{
  "n_layer": 10,
  "norm_place": "out",
  "positions": "rope",
  "rope_fraction": 1.0,
  "init_std_o": 0.011,
  "lr": 0.0165,
  "dataset": "wikipedia_en"
}
Each number is 500 + 40 x the weight over its row's rms, rounded and kept within 0 to 999. Layers, rows and columns count from 0. Numbers have three digits each. The size before them is the row's rms in percent of the matrix's.

# layer 7 attention value, 256x224, rms 0.181, rows 58-115, columns 112-167
105:439523521502474577477450468503538470447435497484469463434492541503520553520508504485512536517481477514526535465461511526444534512506476527411532539493555478476515504514
103:429455478507490552541474525448514498478480544426468504482529479373518459504535518518516466516542481451521524498572542520485450478548505494513539456566554479463444482555
101:467558468483490500487440523423543515497540505483451530534484548490513580469468430579510471491488521482506520519438555573498491446498410508476441468458479514553544546507
101:572483479487456502531545475497543497513481448508496499381519451494467453494511602482539536500548522472475483498503472498486533532476521515446468495493540497450593489542
113:561547537525542486385439573488515477441478447463506489487549506574521525536441518530547499507515449433494483515499478501478528475479464453538553471523454544484532537559
100:504485504466533450534438587425501459486466454462478475529504489515470471463564484650479538513542509437529516501515516488429479527452502511559452515474524525555492512528
105:523476527531492533527507529560502552529513498526481428524471503457481540503517487540464523496524510562472500529454431457473466521495494507547496423473562574524572475495
095:475520506392583442458536500464507464553440531497552453508476463565516544515552484564516448508506460431457442505548525524480482467506535546466515540434415527489425469539
103:526563473466522526518469475411516507551537469542514545505542455543459491532541502499573496474453519532486454498511480471518535515504503509432511550526483514507458538533
089:541567567504460517464485553440388517483448441533468472455513450545456409384458443499436471486525466548471477439505527593486528490483520457471519524494521538512537524505
107:508529521429539360481554517454546478559444467530508506521484441543484432537490415477581527435463465504534515507516454531473465491500465517521492541481480539472443517447
093:466524549401451501566473464489508462483510473456510504538458500542510468472510525520526459476458517455376515520499515492441541477503490505451531487418490523501510493508
103:514526495435596469522501491463513450595520463487530540472525496574500467466504488476474523507452480467587516454465483558466506570447513462480498505522414545498430494510
102:518431462553461436477473503476491429448463443526523474450495518451514554571486482468524434481565559532521511554452507470566464517487518492544543475531590524494640476498
091:495611467518493539535488457469541435490486469503514492494528502531490503463460552529524527459471495541509364549435435461602585529470445499561483478493512451469536504464
091:484580513501524512468528547522506568528472481450492568499510492509510549496458527467494531468468516486510494506484459579529555492514510519544509476510420539544435479451
094:491541427514511516469457515506555518493465545554516484458447523514481501489509514448477543528522519499544419453516450493522553494481525507491557504478570447511530462429
089:489491505462430509509554525545507487454487484520502433498504502457393521455506529540550535474575498509530534464571496548483475539513444558504529497501583556457475541502
100:510526553542468534581506517572439465563462468496488503532537582501522493512504431522531487507486466496511505555561559507433477493573513428468506538478528492535554440495
116:499525530465532453457544479466589467530540536512495527476542487608453550530491477481602530456497505500447470465570556541449487481519496500523483514490461499443452480495
104:529402446501447520488498538550485481459515512496463485434527512483432523460416469577450408568480503529475477543485435423481497490506531419508558509505523448546513450448
096:520506521478551466506575494506454472478437472557488523447412496547427465538542500493575540508494414577478460488575476547471505490479518506444528441502483532460481487488
103:501473491511433600472469464506558471475472532493475450473485552475469491440519490537538442548465511462536452547440507533466489542469536520521517512564513492553586466484
105:530449413490544451498529507559457491556501466486492522510495475508513461469468436485530510499471497504478474501456580473429513491504504498464489445480534502426421519485
095:500482464469594494584426565497518505558535510523458464507451519538494509537563452476537526484545452459512446539493544528477507540541459485503468530475430480470488462399
102:490500569572457600437496586517467484435516486469523408557497536471531565504446505495477431519501547489464491468510528494489512483501446436563549465541494481529526459442
094:490512448513513480446523557542424512508511515448374509483483487505526470527526527517585633575533475444483469418538547528497450474442504466519483462531453449439523504505
093:485518468586546420564529541533561510482459506564525542488491488497496460445464478497479475413509503530499513593610468502529514449537469446475517446516517508554502504453
090:533523438504575533469567548553507577449560580474513511555471462560509532505531512502421476451460478459496486524507580446568453448486474441452510483512494457515465488550
097:497508550497514440461431514485499544456505477460541471504510457465481521489521422433528488463485432482503431476494498561489520505552510500520469427483432556488483529547
099:462533512453527488448542474442431528539488470474545480460485508584495431493468556419569501517521449452548492458483539530481548507504442508573483495491533500468536483511
098:493487523568473496461528506535484550456564467407534475446489601562446522530550498581533540537503513495465483518520556470527470439480476474463426451463520548485510488543
102:502442495533437565508533476536420548499509569552550522417445541452571511526457546445429512547546470545485461504428501510513515473503490535540451556519542476585539516412
111:495493510476559464522547523430586481568535486525509548479489436510429463482560465428485522508451478495424457433533487555453525513516499464484453488494489524441363506508
100:478512514536535447487525428478484520502479450503438491486497439580450500424473512477516529501525490533478498523543531527402525487496583557503414481483484453526581522537
094:497540469528558505499515519465590536529486458505485500460425470446509493476509526497479456494554424498471493526426466520444516520547453508495488498509503505550537449505
105:551502449446534510525426491451473464510495498441513512434501480541520538490484451474534541431444520500526492454477539512535498481416458527389444526497479507470505476504
098:500436516485453485465518491442523541515456489450501459498527505540501550460431483521424556426550489536528485478478482503529431502489490461526526498515536532547616470508
104:524450504583506564462508472515531505478560469476514428451493543481584502503497550508458485486467541463535509538488464450495505492552484512532457460476481510504527512512
102:507470408516549499465542533474530549490548503489532466496505514607497463432480436467561452454469478511429420523533488497491570488530522495430502537498493580513495517501
095:412499430507489507505428500424507489497462552523431507523465481484620530509528497503471501539489491461426516521485452468544414486435507446499428498478551533512522550436
097:532529513441576480525469515550454454434484510431530494476541502526497540550499517479484453483469370489395501452562470476506486427516525525502475546477522549509488432527
097:479534499471425544497625542490502472473594471467472484451490488565546458524459470459450484515465524470510482571560463456592553520479484471491446510489485467499540491466
115:475481500437535462575462540443435530492501481494501454456526441584490513457521457502562498485500417466415460497541467507523495564492571497443491514463450587445494512451
095:544514520526499553408499509507536417445549418481531492473556497527518478499500515493614450549448473490488511415498432582538471515448484484508463516499498463508462550453
100:546390525562491503460523501497496477449448488550471462489563452443555551516503489527433424522465450465517502512498408477556529483475480496526480498466533517516468513539
092:507483469555507533455543521581474508496486473464495538476476552521417504513455523432517510538515562532474555582500491487487623524440509479429579454520476478453459516502
100:481431444442555437503490513518509492499492440549519476516553451490521467441489543488504495523495572564505483472508575453418551536507554486443458465433428503481449484518
102:439562460447518461441390493508504464513526457503460574533441496514542567578483527502545530521393479475492430524550556585534546518471530536415457510471496521500453554466
108:487546551422559432442523549465513471535521548485501489526542483495494524463561493505581454483412498560467471489507530527419454479544468522511525563518475539507487528549
095:524470424480495538484568531518564523566472538528514475509522510528565478515444509527538505455457475515543485524459529500499444465432581546559488507489534523545468490544
133:515500459451578445531451516446474426505459506506486556530566433593449505488479546537641523489509484489480448459489559539476521472536546515450465481498429546486458509505
095:501495522485526506516514487523428522488437431529480457502529508481508511475495543407484475466498538506534582477443419522558491518502510528486476480510544458539479504508
107:524439541488512503526486470534427495551413472523494479498484479561417445469536519516494509504506450444498494414499496559508475480523476513460399572487439545498431497463
109:575579513533529504524512516517529490565511429466454586539543408549465505514476501527485487537545474542368517474501522552557542497521536476496526536507530533499508501464
096:504539517515521467465451504468508518502450534510547557497525498529479563483451506473505573518439513504445462500497528461488482483523477510487489533559490528463486463485
100:523617439492515478566475493522484486552530453521525502444522524605440457572502518551551554484454504535439407484498479498474547475490489523515432563514529563531456544497
096:562529524480542505462453501474543539557455482447568526561511501567477507433578502569512521498527547494509565439485483489439559491489501531516444480518517522534514491499
# layer 7 attention output (transposed), 256x224, rms 0.136, rows 58-115, columns 112-167
104:493480540463535492512520513510508512489523472475452494511484506450525478523517441500519523501477488447511458542522530531479502456512458453540551504562474497491473450542
099:566447511436513620522489493560530568543542474533492488482474490470512556508533497461511569473440428532458421483491495493450568480500497467453468521490456453513498512395
107:516485488509487517496500540509440539519494504529559485590573501505488491524546535475561556518516440518501464452524498465482475439463505448451499503549498529513529508505
102:435500527535524515580510480552499471462470529556475483564536465470536555515505457500536537526482401494464563548479509482505502534509540410511513480535525399553546518502
110:478466517521403498498561476510491468538499548523471543484534452538471457459522504520469513525529458517499557491493482461511418545500490556507474508480488536474453456379
098:575513509532479578495509480502470510510515504490528455483503501524496501490433430407464447457483505625478489531496502518563481484589523508475491500436467517473488425489
096:436545477496495509539511486448445475530483560500502491473478488549494497542512474501533432435499479441517486492457494499503485482516538503507396495522466443484484541518
094:576575497493443475540439505459463421445492521552453544556549543376509470486506521544426562488512463514536443498517534581506453482536483465491444461571574455483496572480
096:481517536513566521525415482521562539562483486515472532539437439510469468504521451509425473558493471462515526502494543549480403462526473465457516451459547458505478488431
093:537512451468546512498449503485528473537562504557523475530455456486539472504550516514540490524500551493465571541473405499468487480494466533471513483473481541523472529429
097:503491537489512453508503478562564498513452522542432517537546506469565530473501495536468514517539575489488508511556517466478492546453467497448453532489531492543464533430
098:457507436472510450420474529542458511518514489538535553459524488532507455476499557447461509472527495499512469462557493444493502461512554467469490490517437475532484543461
096:443557516524433470461498521549565598500526531548471506587482468442489551454532557479468486494551484477487485539574463449464545535460534541458521548434599572504534444544
098:493523438487552526499469478535464468526505504460453561489460497520509537511554524474476533480439432530415492488582462486476532500543488540498518515526490461473494469561
095:448436542498505460455482466550488537557558507502463521538460465507504514464537515513583521518451488441542445533558464531433437461602446451558488517577464563536422523553
093:534423489484502487461457483508520551524437518548555472499428582459522540431494477533420535457506515399473495561481527496437501536523513501460501468444510460446508496470
097:535485525478507452456474464464464459452538519482467462439520465491504465477486528508478465484485415474497547514482590511473500427407491525480489530476449432492502539451
095:566501449500502549480510469468502541523521444502543605523576420546535533500496469493464548428509534539510559607464512479529512487447529447502517462516453465506546515523
100:451500524523569468480543548451472549436532510579492535469473513510526436521535529463506455487515547525565549455504485449446495511475522498573494442588526517495490540432
098:589485495491466451526412478525484478466535424512488490533508494503454447474462465506452466489497450531573490509519485472530502588499478524515545495486476499494542486518
099:504576472505493492507458507536508535467478463564554485555565567515505443593498537440562588527494468434482443517501563555463459418520500601531502545493476502474515504481
095:497584500473569466528530518512536484548510463513423549529500491551441510495488491536481463419544552461519503482444515461444538449459564465515467600542477509473506529533
098:490426532502525487483545466472345483491526472473506460505524496457488467504458559468533568470458484490436508412467428482438502506482536411592463527470540460467533503502
102:539521566503429435547532564523571503472410496507458473541450441460454531491503518542483508477528413503578528533500454544499399522460500471599530490501457495526556538469
099:489493481584485418484498488568545493475490528489483503522429461489456540493510529497558460515427507528499468437546501534531542546518469473483487514502513450462534549535
092:538490461522500482519546458485515569491520433509558558547542516524497472499488544540520534444527505499547529557496520459582498479494504536496430471529556464470551467529
096:568520514539458551549510475451469497466542441510553518485488506530476446468543539520481409434531513532501598462494479502548555569552506474546508434507475520534434471507
096:512546512452473513563505501463468530447534520533430548498451577521467530499485488451539552493489460419474552481478550504507539527552550547483548453532459555491426487550
092:516512552496434533549502561534510486552472505546461519457521557498472410432456417538475503477528553490580517555456520552435511557578456582523461493497400493509509470483
097:510517482575464503530530518495577534532485464561489520467528452584487562585523535543436530521491417494499553453481487441549459508543520468471481460438466530482504489500
093:452579567564535465498500446499525467521475527542495489513485512509502488486531476465508558494426501550531455579494471490592530515407451444424445517493469541434452520536
100:481465434432417497514498520487479510521553447511483481466499463410486459460478507550393479488499479498512555491458504516498510524551505532499488464567492496526477496509
097:459437512464527585490473491467440477420526489435389459487513406494494553513495494548554535468450537519498509610548496491523423467430525472461493462518527523443472532508
100:516477504492506483500423524467524530507496513536441424503510410483475479511484527536515489438453448459558566566493543526502493509505432497485516540540437484450538472518
095:495448431450469477472476478428523584553550524489619470543464488482529514559401468432493528534456460497501539576481494493575517493512475476573462505485501540495481567493
091:487462491476528462467438506472436428476518565484445544534468528475491497435476501590509542502417492498443581451479549459583516533497554528496509589465546482500493522514
099:458513527513458470520471508553520528545500569535579506529490434530492470484516518507577504529542406541545503450448503492527527489543503484498513485454465442525491450490
094:508519533482458557455509487520581557467535492544566504445578459456514542404497381482558522430547424523412543452565475545489514521517441547479430480481500549444498558438
099:450529487465442549517574488522469530452505490511533529491536532475513612527494468540521502595573553480592525473487518529492493579469444546505485528502522426478518540556
098:445499483476492476511503532569482539470535458480444483485468472488532543528490471469473567515536549574546551498493527516506475493484501460542550573500565437462424470460
093:510527482484532577459536456503479480460492456485498494502455515457556523560416493523517476509508427470547435488440540497514528531613472569515490513560507566531484520482
093:486522514496419455459564500398506450546529532505466485526440524544556480506495534449468443518530487466535428594465505524508454528487501457468558476487382436372491525488
097:475394511551510486477448501505456459511505487521508556427543546562501574513466485510467557561489465513544512381515498521471476508498455565501559509465534623464498436534
098:552591492454518472481460519494487555464526446512504528568463481544488485455535565468522458518424535505491590522445495591452458458495452554518521514468468467582452546479
096:443508440507587445534462437478548497537483536490457504540459409463525608531465503560542545487524541521548550498487523525488556440496452485497509455504522419457515473503
098:469472523580521530543430505499482532508488503473486501497470565462497459500516558478466520488529541503528449497471556546523463522476466573489472395517532433550544491483
097:530584528442492509538517442472496522482447545505481484516476513422573515516581475506558458546471499470459497461545501473436441487534497563527523446518518452563509503563
095:570446557518530542541533452512457513498478531513549532548486435520538487493434538582547504444538487437548542548556488459538544471447519518425592517510458495553500541491
096:508442543528461496495490444536498491500461550539486465519549513516474506520516468508435505490495533489541505515513519463525487460526409494586476507544508539496539521457
098:493545506501516539530497498525463500469482474490494540427604532527469478497453485468467517479532513514525545510478433503510521531505555520525504493520453449480526503475
096:508512450490499482581455481497499493461492556475506494481433569433451483576438492476439446433535583510398506515527522529562533442458452502491476512518598446500457531480
109:492570578482493394434544431507521545547489455538449517482499521583508414494487454474437509475482450547469539536519533576471496529487521518546491527444457463505504516461
096:452478536544512506483494476538477587497548496471579488539465562464476561503523459542455463485507555565516447500476586482453444467536458504570531478489473516469549493518
099:532515561520517427472564527413482526497497522464457503437514553528488535429517554512562558471413489553477418568467515448495429513514510489489525498550533414557534496490
098:492500426492516450510495532477480550508562522434531488519565477544470563459508502531477485521462481415535499489485517552571472540365467511491569488508533542490501502507
096:432471505470470529443518507534518494496459512532449454452480500485554479565579468510591485420550472480567541486498432484543561471507551454535429497505491429476485450513
094:539500580474510420473508534534457581510443496431502569463450541569580566525493544548458496479524450497512530491540535527489503474503417487456455465539422501499518495532
095:492524419544467471418577423516535477462507443512468503485488503483517499521459559504468532466445518479590474563558515477499464499552546421540477541528543459435455461524
# layer 7 attention query, 256x224, rms 0.177, rows 64-127, columns 112-167
199:494472477557467540482450455440504487465476509468523540489489544421559528503441519475482550522442496525457503451447537471469613443533512520480501410554555542451559539486
203:490502606450529511503553501464497468455483490462473516506518491482437486490459467507501513507500493499440487395504406491477517527471523518530567442613486462420539434465
173:482498507551617486467484576420460547534514417535501557524431559528488503485505535515452553442518431453576514559545503534496485503549454472530494516519485508493479563524
196:458548569522465430455434462568470478565410496503512528472508539504657475495453465508545521497448475467499473502429456506456471492519500442497449495555511555505482563463
078:503446504530441519503490482498541501464496517503532476577559501495472502537466556538468510560417477503491524566423439506513517407562456579603424527572536509534563459437
091:509452503463500515501498547411561546503479514471492478525540559503444467470484591426563445531472459532464516456511496480519565491553471566555410468555517529469571512455
082:491540540550497533448512442460485480511474500451476514509457521475564509398496504467470494421487570444511469342564547515501580512497552444489506471489482470479500515521
066:498456560483471489465517410499496478518559509470488426543528583456411563468495554466554478462427495415479497520427497564568510457505535586524413500534487536537586500460
064:515466456544509493491477470467549513516480483432551546498490437523547447482512497578483466507599484492506511470552608542531488501481490484461560507444528467506427559524
074:479523468539447470520471468557480529476498471437519522527448451491505518455483506476508516502570518465533501408581565476497536478498571471447556469490492420443423561531
085:503508447514497514513464456477529503439492473460489482536429492497577545462518551488531567489572520484505537442577591525513531462524559527458527465482476458465512532495
078:493463525554399471526499543465498492467466483551501452483457565504451495485474486522512531460430535574539450506494482453582493552460470503449500590482500486595554484508
079:499533507548545506472456461489461546442561439511474497519435484461482499472466510403517505461507535475484493502577521515510481473510581538455451453533483474429504541545
085:491495467503563522572557491496552484435511462486443558433525524488494541521489533495446503480563505454519583445480509489493496465541415506552458490520502496545442522450
087:486449535527468428602487487478537463458531487514538459472471388467559476522510487572479524538550463487482480447486518427513473525543424427463526469444514549547390515500
083:525455452525446502542503542546546463449526417532508569497496577516496536478484503484466519443500502521455493512493432535569442444457521448480498571515445451456514507483
082:475475455565459522516410488544452555492552479482512522495529521499498541514490504491526503484470541494484522549581568500517521526496503504429525456532549456471554534563
092:530518593524391394478491459564504564485519436522481489460503553493485505418525506492481522585487433504503498500505481470522526501509464489459540577494425519546455470503
092:509500522547444475536512517578498498535451532483451474509528556423496495520477513468557426500467541543423478505560483455459493502424508555503488457555542526540549491538
090:446541461430489408498448471493550470565477498523481465489547590418516483464511494484476516513526461557490497429516506517495509510549477480561513542479454484446500438475
093:473503462444434565486484423503431553459499528522513493524558455486477501520423549571524501438459436514410495481535509483462464550562505482524508525569545529564480458452
098:454421480468564525532463459441468429510532522472452548478433475428436554556538479478449449522503448533437491501541532428548547509438494538522488467485515494541581476496
094:528577520514497413514511407517540505521483460458506476475517482532465495512545483506451543504556507446487512473458451448508470520495545438488454526436523546529501470519
096:497485485522423540465504488563599542432525450492519553449548493511511519506474582513481477456504502509589493462495486525447509472522579557513502460509497504443482571531
090:476523481570480540513484491590501497514440522505491458541499415488499503468551565470545405423512549488536468496453476478532476458493523475490510544412499521489474452517
086:476497468523550531523560468469561423464463600478514502499477486521505484475464505472542467590458552494442498438484474393465538516542470459505463541451517461529528500501
093:488480511465478478545490466556508468561526530509494472429556517578547507479410501460392496473506492478454552401497397490537487444512589516474521479509508523492576470501
097:481527492534504489456494542510527419533452473440488518474465545487477537529506444592465432510518492451466446501513486474493413523530542463563491553519470471511501565477
098:545560531493476525437471455482571483439491492514488480526508494429470498476558490530531460468530512535479512475481504468512502471499504480533570421560455534434524527428
093:548506540557516485416452487525509569569530545528467521541488564516609528523518501526499504427399519500515547534545528511516529511489516469496546520506543541580495505494
095:469498453581526492479466461595434518479485460527505459473549536479483583471506508562523499460422460539508546612450500462440414534536468471463453434467478426600531579531
092:467502545497503506487546459435463467464536488500514484522435546550393481456454434465509501513501527496504516501509487507476494515515508499476597498545515521488541537552
193:504497464560479525493500497432564489480545391520578492469468470576473526515495514541512484561515500409580523515452516540480475464516521436579530421473439480529476570519
227:460518563442592566499450546501491426500494567483483545520474469443503440528524527505484476492367484528443475466459477399442525494505504589508402509573538522451572539472
200:485492511460439498436478438491525439534508489506493497412505453573511512490491486457501510535551561467527430406477478520487491471499578571503535479501483542445458507534
182:551504422453469474500551541524519514465484527589467549509541479533489528531436500496517489451483504520432553495514473476476478528522520489484496504491528514515561453463
086:453495499581519454553518551495518485495485479523531527512431440518533436526464494513532510534481594480505491542547464532464497476473450417453570527477474460546471517557
084:477457515526507449529527525515490520464507491470546492503498509509571508461465465523564478523474477438458539496466513443475442541545450379455540502485444461519419561521
073:483496542568472480495473423491469449486551489479446402498520595458485502449527516497546507504478459404499530528481477549522459484503529575547416458559556513450524518433
075:465448514498437463556541564523509543541430490519498503527572471486422490538520488520485458506457479620548491529492430433534536531479430461587546573488535526512506448542
068:512534518505534495443410450505530455510546488462482491545457491470562524458512508452506473429488488431481497469530515558552525489521588554490534437538501492451543510513
068:489521537513492487482430501539472476441551491462457414540435538515532561437530514442537512455477524474550489437523533525514475457472563539442511440499497467455532557496
063:518571578501568453433451505488446440430547480489435485551501535460549509506499500481564575440472477436477488512467495544435496468536562569458424420578531495452558527468
076:460488524461551576541574459499581465509422489505491525520499495532472518523562572487536522489501542538513496572513473516418477469456500550551502542537502514565538447451
060:484477531468597525485526583468474439505532527501473508503497516507468453543514521527526520437444549570476464509407387508465486449476535539510462540554485504491546516453
102:489520547515502497567467496446487582525524487548535493540450466487465561503506505486501464460526452494472513569468460537542467501465546442550492514495514542497479468563
083:560507530461490471549541453553543583476453516515512470503489536483410515481475493471438526535530465501489504545479500492479496553416454472521489555521522605479481480432
085:497478501475426470537532498556494404494541478511570475514467534605503551478502528470504514449475528444572430467598581534527439501439478445536484547488498451569509477513
089:480540483505529501505586489489506386520489463450478489552436542481496456514520572469489491459510543526484472487469413510492475447468530556538447508590484493488453555466
092:479465456561518478543488484488470422483481499467506507419467415471499485558519461523505500533532475511439492468522440469576457591515514462489506476472497539531449510501
091:514499404504479439522470478498511467556523540496587533492518476458466448527476528454465506568518479498509572517467522570539547477487487491526472403519547536464480505546
094:520501505550478430457458468499458499517465523653485550496486482521465490538481518612528507494444558478500524507531447560483508574572500589513507501467481452517489535400
090:545495520494422543515488578539597502576474506507442489482429441521478556528516432550536439468518489515534479481523545509494488519487547491414512441490488535566546540537
095:485506465483490476469533516480499503543525486538551451470463534553487392539577529532510476574567442553606465497519550550504481545483513518549413514463489520550488539523
096:448516567528462490537479512492473522496395481452436508519490538480512504525454458478532503530517564485601415505460474535474489463472459512476523454455446432470492543515
089:533478505456487488532485540559533478477513571473570457512515441583482487477479528533499455553425486491518538526498561466453516499532456492541460530486453489523526500487
087:500481463535526541482561426481504506467592522416492463486541491516510491487497540525438488510546494448438528466477506451540478509502470548554538410467503420484434455566
094:490454522546414446481480492493502557528467545482552390562416504538546465534476487545489564501494543516489513438492477501483563460525529465507492484556512518496501525467
088:466496515504463486502484456550539443521480590422439543499526503509517512524579419523570491546473462563409462499493505497533531510489536547429527507494457471426501425518
098:551468497510538480502463543509478505472487514494500524525520479534516430526470450534453451534484463503501542490510508526543490449512470497453451486464477582524554494557
086:550526474448507487524492458496503461498517514433555495550545497480564482518519445570465530551554548493524523448484499563516526541493507549549504573422540504495445474533
093:526542448528544498549443464497532543523500502507564545502539537478529497518494487457441440524457437576527496513461484492550547495545437480523413446500519459491540548493
095:518467468536486481473489538477536456441467486546497515527483564545572470515483535524498529506500518449433499466419519515531536472499528470501434524458499517479469485458
094:508462521544531520505501493534474547491463524564494494433502487582465551484539439562470446504483515497526524495499441545559481555461516510520501466520431439500515432500
# layer 7 attention key, 256x224, rms 0.156, rows 64-127, columns 112-167
111:511516527524510552538504497482520548527581533508529535511490508468560528420488520492462546523489488507524431472493505488520474486434495535500564462520522591492534533560
112:508453474475524433413457517539484441520448506515504586555439551542511491556472490506533495496526443511431552528470444521478545504590562452538523513476480500469481557539
110:497499539479492430514475507485541494514487562476466588512496495439491491404557522531492475474460528457512457547596520492461517433448506566490416524534498475465571591448
106:508441502449464474558516512506475478412589498541506479495455497491506469474533537516506489495468509518541576446465490463579494508425516511471467506474503467480466504599
059:522475409512495531455468508459528437504472563466420502429461480461479533447525512485525528486560600460463499537542561531590486497517558521487539539483550524467547498551
075:557528472548480498485524475513518512482423508476435435433492518544506454508507469505489559469507516462431513544467559477527457505481488496504618478486540489504497474564
087:533572487467485483524491553501459500487526464488518492396536488519438521589472561454512531451551522524471522535573505448560495525475562536430608474511490524541494504590
050:538523418498488521464481510501518543504536486440472481466529495524531513533487483554516507495553534492508503505516491479512564554556538540470535491467547454496492554630
069:482506499540477450506535543510407528451500470531486559510513523544423498474563453443513470481456576495484466476547458516451466483480443438546516524399466530482546544516
059:542447466479563450517514511509524515502476469428478574469506572576520473448507508506489469526522550470526492474546513455548460431497528517552563447454500550489535506501
066:501482529522527394570501481533504506487508516476520531441469518500494467491540487489445486489446507525516414469559490434561483450458567484476520509507433527442499583536
077:449499483537477525536463468522474483487555512565567450546487447481517524524466497511414544509513475488521493492437518480530536565484472481427567490482498501468472421469
068:516495427540527501511580477542545511537437472403514483436495527516539464452504449540473514510489481477443522486478560495553438511565524545523533430441552514440495538516
083:538525567532429480529417512496556502463513483506534518480494538490455493476478507512480446556438489536546485477460450450434515501422552487469407442535488458494526526494
090:459539526489510526488502463524490497515518446469488497504468534550579543564462503474542457472444562506601490473568488503523637477484494504473582512451498484554601483553
089:487500443512529507505506453465499548525497566524473535494498495444457514422493508485450486495436524459461493580521426458510479501567508623513482481419552562465512499473
128:463490566528536551446491496500505501519483524526514504550538465463492499521412554506526527471485441545541473497535546558505487584496487406479562513427495535511499415528
120:521466551477542515450525531464561485484441546518524519538541529474479443364563499532491535522507478481521506504514514532418461477509523484480431515512448468478481505411
131:508548496503510543517521523492485564505465459542465529483498480459502515404455493499503485509484548529492429489553561538429467473433467472522443533479482565505539461477
130:427545536518491520537464505506474511556498469512517551471525516472558537422469521473526542571515499517497453464498467460483512441543488474485462488513412512473531467472
142:515519471455535467447511513454483491451430443518512458585548481535415479545512541488476487524530452468464524504494507529472463559565502399468509506495516437467498422401
136:471417481576548490565526470505543519550505499494454584528527522487458546487507476498470519462480484520447463474508485490511498444541562520517528456475480493514534521454
140:535524497499472473485509484524526513484480464560447526482505505522508485474468504430527482515469473530538508553480534487476543534605520492526520532491476513525536443482
140:482526507492475511501539487508525436530544564500465496433528520502516452557572558510495484462498471471568484558499554477417521562484499556477449553609517481537510542515
128:545547482542414490405475534495507481612448532460500513568444464449472449529453484436482523489489456505497483480510494550490434532451475501597519522524484466461481554524
129:472459486456510383525532541519474461507436498476483564493470502490487492516537475554552437472435488512490520476591474527469519460583486445516384525420503466450567564509
132:528531551507528410587437486572548479542511507534546466501488440529513449537510505542500457494499418531525474522499526498479507422467483516394480504595466483491499472423
144:505509476548532444399490523500464510586471439518562572408538493563544512490514551555449509513524455494445542473500553459491452503502537447499528460554494562470521533492
144:453486551484423445462489487417451441435537507528523582587487492418541518452559550474496509536500492536514524514452410495477487480482466502430462475485448555476530493438
141:530449549587515506433431508518499462546459513442468482461517503458505504579549449495529528475520465477490523534533433443542518552536534506446484540590540473533520513513
141:461512478489499521507539492513452497486513488532546521463545517547455468509498456490503538566519540536448522537487469466507419519545405445488551454526499498515573490693
148:506531483487563463502538455527479515518485480561526434513516512467506512471545504517444437512479514502528476501525492533488587431514456435523518529463512478443554501447
117:511432528479514482518545542526528491451548494509475521496494538536531503586463521509453528412466476518504496573470529518534559551462598549525574496490521546551462525612
122:501521493496422481490473536524474429534499550488485461483521472494474466560535545491496532525486487532532552549485450508432484514502430514490486497512470442488515522465
108:481520519497512490447511496474523466501510529531553467478590508533475494515492477506495521563523467546516506504437490439519499570516520438407472526610481454496526481558
111:510488462565513558505528474507494519496491521497495554583476550511596546438536462446475537527528517443464451435465495486465520462473511508541561494514508532476501564468
079:524481486522483609512526444512545559497519510533423466505501513531478461455476500446504549557498470523542519425378556460542454564528586483554480502520487487532470428460
076:494487577483417563443490472506538489520517541492408527479432526432461472580547513480532527431478480520592526530512508475568590531538497543555432545495484520541499517478
050:514511447507532508552520497524587463497538531470519515512459447535547543559471505535449476555511495544523479524528517477561536503485529445421568512520526491469506478575
049:517503498496514537452454481573532483497542531537524434477503466487447462518526495499469559414496442463523502490457575470404459547509517553491512477527517468550487472541
047:509478471531431445552542523490513486471544445457544531448504544507540500479495523518512444566503515517476559478500523480509514487500494510525426496588520496543492436482
046:484533441534445514525592467524499568521496467463560538519516483447558527507447531530447454589538448486492558520466515479506547538571457566545525481523589503469501487518
056:499472388534481499534562451515513459487529418432475500498475508468543570475463511569474447578525522542546543489475527435547549514590487572474526445510601487465520517486
070:502475489498559476481480527421487488510445518537533512533513541543417405519486401495513491462496492514432549483486465571525427519452504434510471543465474492504495505534
070:504505385524473503549545463508492493505498443471457505476445499460540560450506506480492461563486533513495508518504545495535580482586473624501492443503569425456525574485
075:546451479500574522487537459553501500512535459491446531525493477491468480564474476492566514463527518496483488483563555524511508560486419475508584510502518476533494486452
092:494480494495393477584495460480498461433522514499518496506478466491515529518510455524449488451496499476475483485493477430526468469539483478480545492575476525498439545504
097:484451533553506530532422489487461453518494471468550484521523488527440455516546485464425539583495513495465499478513467556536473456445489501573536476497493456454529530518
090:513490433473559636501527473464473533528471429515431485512529504547489498452510477520526464539536554494486489514530562567471505531539524489540459511491551537503545466523
130:519495510540442505551502477485493506423490554502567448511541493503495494394534499490447501543441483479488514469428481483486395543517547533491490496490513502478430531474
135:455490479504452491579506503482453491523475549513545460522566514499503524578458519498488502512498516500425523544503458489490469469435475516503466505530447556522417450569
135:456464494483501416435444498518481513534528493479552516505532537437393488503488520518504485492500512493481557544572483491542459468545407568515481433514534470548554499493
134:507550553476498553412528477483560474531514491469470512423478456505464503457477587539539506522487484533469521463490502542537440555552462496498487489461511532515523478482
139:482531539556394552515574499557475507548532469537398473412438516464503459457504511442568499454488470548514515497521504489525490540508500497532448518457463529554503528543
135:545499521509477461570517539477424445476463494465500541508533464509513516542555464430494523527483516454502468552479472532458504456506463554501574473453537525484499486414
129:483522513511462475488467528523523458468462488539462504496467480522547495532472510528522524518528520592471528480434500534531481556481416447508501514504422488531507501549
125:484447500632419560599527436568503433482565559512454523548481472494591486466554505517485504535470480438473513489467545510545402522473478576589502538544517527501453437482
143:491498505466447641450532471549529468496451512488555506607418482504498559568490511530512492480521495523507524508484494527500515538559397474541435532461527511490505537398
132:488512486525430545412512490517507471487481558491500447502484494520495449525440491508501511500490434582543528521387493537489531449514505515496544438446490455470543480442
139:526463508469505532487500540538487474526526481545536518520479514488542532570492602558477511470508433559474527577477458544442526548538510472479559482420450511486429541564
124:518509472425522488520493468459523499525479488469438483527493478585533441411523457482514515472544543514458535454489542505499543475491523523468633517445531547490523510515
136:497455494470510505498513496493476485522589472529581560576436481495521504487446492490534500543447361512553485422411496460509543523531529518489453540550495514483469558538
143:477433526498540439483484537491483468414488492608487591535511541572537511439535533494461523476487487441439494565466549495494499495515565466515481512535489520481477528577
143:496473441511407514522442482479510443493509457582487493459513502540457501489578458432542563506483503527479529517392521540496453511545508543456561520470531454560462450512